config.toml
intermediate_size = 768
hidden_act = "gelu"
norm = "layernorm"
qk_norm = false
init_std_o = 0.00686
init_std_down = 0.00686
optimizer = "soap_variant"
lr_head = 0.0129
schedule = "wsd"
decay_fraction = 0.813
max_seq_len = 512
train_tokens = 496200000
dataset = "wikipedia_en"
Each number is 500 + 25 x the weight over the matrix's rms, rounded and kept within 0 to 999. Layers, rows and columns count from 0. Numbers have three digits each.

# layer 9 attention query, 192x192, rms 0.125, rows 0-21, columns 128-191
500519508487512488500497510492500511512520504494499486524511525496490490500509507501503491483471468498516507506497495502505506509501514512497512505491501540527513484527510488499504508514509511
498494499507512526530505474513483512503494498524472506489491492474528499519497507466507520497505492501502513500497490507523491488496506493474515507504501505481486482497519516499495491500477507
510499496509487478521480521493505492493498503490468497474519513501531487494516500517490496488496505492501488519486509499507539520502491506488493503518493531525492501533480480488493514517535501
515489481477514499486506496514471496530501522477491517474531486495498473525476516495519504529491523502480486491511495516493504485479510485524470481514502488477513498482534533478489505493495485
480531506523470492491484509488502506498510512501495517499497498511508478480514485534513512494522499511496517482507494501485486524511530520493534481486492498512495535494506467526526496508503513
517492532512482493537464499505487502492495501500501519489498514495493503489494493512476490474481482467489516502495526484519502515510487490477478530499480532492491469516493505516477477505523522
479523505508489492455513497515507529519439528508489490494485525525538533524493494501529483468502508510455493525508494513513492499500487470522507496490527513506515468515506501474474456550479528
530483498480490501499476467468497498508513487539514505481468522469497502482491500525455496513465518474492510492525492500501515498466458475459458520524482509433492468472466501486468505508485515
426517484487519491489473497479484513503480498465485492538527479525509496494517503454514498504476531514487504484493458502511463453481500505488527455465533458549484502460529436439499507513509450
466481516519514490505553514528555513510485445484500503472471467523498510466501494466524502520522503545466467515494490468477529501522535474547514506474512474499514503490555536484494482489459504
498510466524510492455513447507435497477498493523473490529480502499544531504489489476489430450475518493509462497454493478508514458507533533498500484446519425506479512494514519473533501523472522
549498541458506528490531504492479488486513509493533486516470486461507473483512486485560553496474468512507522498489504497486500469497430486502457469491502466520521536464501516451503506486463486
484497493511553492488504480471501492496506528463472531537427514511533508558515481508547494516519504481483476487499543522506491521480489474503500519505530558514515493485477482507491494540518435
494507468492508530476497505526477465477510484490477488465475521503486514500513524462505503502484489491478542476483504467508518516533536468455500517542509491482458502470512469470528504515509538
473470504439462473499527488507530477515437548480513525506500506500556534503564493531510498581457534505483502485470481512516510473505538526428535467515544543516439532478505545487483509552575500
476489473476476461488486515505482530543541517561506518522466535476472531481525509490510529511476475499495540502515484464489561446521512552436527474492476511506456492446496538513522495480448459
505484500504501487511510506528509509508506491499512482466496508504507501501493510497496531489495503501522509492512500481510488509498496508485521510493523499482510517491490507517492506484479506
486505524494501506522468502516465494502465494480481476518487491479516515487514499470490480489494540497481510475474464491508483481516498529524503493498490486509493511523512508511506471505504478
502499484516503481529499474497535489491508478510513512477518517467494514484509533494483514489500481477518508536502507514500503500486491486449489490534507501496504487479492494490491479482468524
481528479500498479494518484503500508475498480506469488502464476507513509516532504485486503487517519496522486498487498474547508509507507543501539489499516471538521491509495480474499490488493510
539486491464515519506474519507481496525488505478529470484487516488484551518458517523502488525492485470481519485501503529477503493510502473517486525520520504495478531514502508489488507496513483
538465509476524501518501502502501501517523507501524501487520516478506488488493504514483501511488481482503512499506522515476492526477501477490470506534495502474513476500474511508494524475507517
# layer 9 attention key, 192x192, rms 0.128, rows 0-20, columns 128-191
511493515522496505498512464503503502510496512519503510483488514485513494479521502509508526495517538510496509512521528500527497504492473482507504530509483503477468487496520501492488493492482509
489501498488512492465501506507493498520497485471511493495485492517493479510494505516500505521478490498515485510483509500467506506501503506529487507504507501515485519490469493497506506489506472
491534469499501507484500499520501496493471492511522488520480522509510503500504515470499519495528486506494494493516495485499507444509492486482524521502493481506515507508503473502504468498495498
506501538532479508532486510496498523523491509502500525507468496483497504463489486531497486510482507458518537502478511492496482482534504503448498479488497501473489524501481485529515505502516526
505510495462515516500511508501501488475476483497489475506536499499503496517514485485504501494520489537488497515539508496492501505475518508526507493484483515495506462491507509512493487499507509
492505463504498494476487508497508492490476453466500484489523511515483433522481534483516505535522508483465461504508506495475502458453516496510498489507496485473453521495525514454495513485484479
476481503522477495505446532468522496514499496478494502534483506488497477485494520504476476482513467496488513514488507497473490480516484486466481503498464509503458480494485487503507534477480494
523508538500514504509529478518471506462515516494493501480508537521504531521489499499539523526542500502519528497505513495530537549567529504539511493529513522520525472545524499515502479490547551
472511536515498524494496445488524528470493510501484535486499534495516505474486497493511504509527486509470515536496475487568555532536478473565509504453489515475490468569513464496504457472473534
461511498519523505528537468517508520503507550475494500490531494546516497483500477488463503461502493499521495494506513516544515498507487486510507505480494550470498468499504472509470485505520527
513469476527468457503581494496453532496478516532494509507460536472548540500478499530488462507583452522506494489462521496481549494541549468467531489540536456531535510470503561536538499516525537
509510513431551506519495482506483446515465484462465507496487496442486466507507556481491515523491526488501545524483540539490526535536468460496485495555481472495505510475485501514523476519513474
534514478460512526474551502481476514502492493481482564544514542462508455475521415512503544472505499482497478521466531508526513483499506484494530536522506531455473476501465500501535466501533486
495508486509533481475497514478502472468512541477525471522486521514542462557511512511509512515489477505563538450467507492414481516439464504527505534581531490494484539493475471489473526490461455
476527479476506531502571508565554503526433520486519476546465510569568530533543478502512538538514507520445520529504491548524530492502518457436514484488565531509513503524548529471479465515556486
510516489453504507473490491457529498495523556509540516518487550472536534421486534512490509476466511468524487552496493512484522448507530504467553436507583511529486499464495526485509473516494469
476496474506526512474512489491495493486495512485490507498519464498520516490509515493497523498505476504514502504492512507498492494492539513531485485517482518500495489508528496487488494487519511
523478495499506519496484488472519506499515541498501507485491495545476495502486484526488509523494483504491510516524505509484496511500520486486489510493501536520500523510492501488488513488501508
498515490519508494471530527514508530470513484485505515480520514519494465524491500489490496498477487496496499494506513490477502513480529510530484523524500503519495502472541514513523517499504479
522484512519498491510513518498487522492494516505518499517495492507506491522495479522509510492507467510471497510497477499490498525496478488508504481498500530499484519499519480522507489517517491
479508499527481503477514466488524498510499491541459517521483504492482482449506472509483490499506522494503500501529505479521477467475515475484490460439449454485515492485493499491482509464483499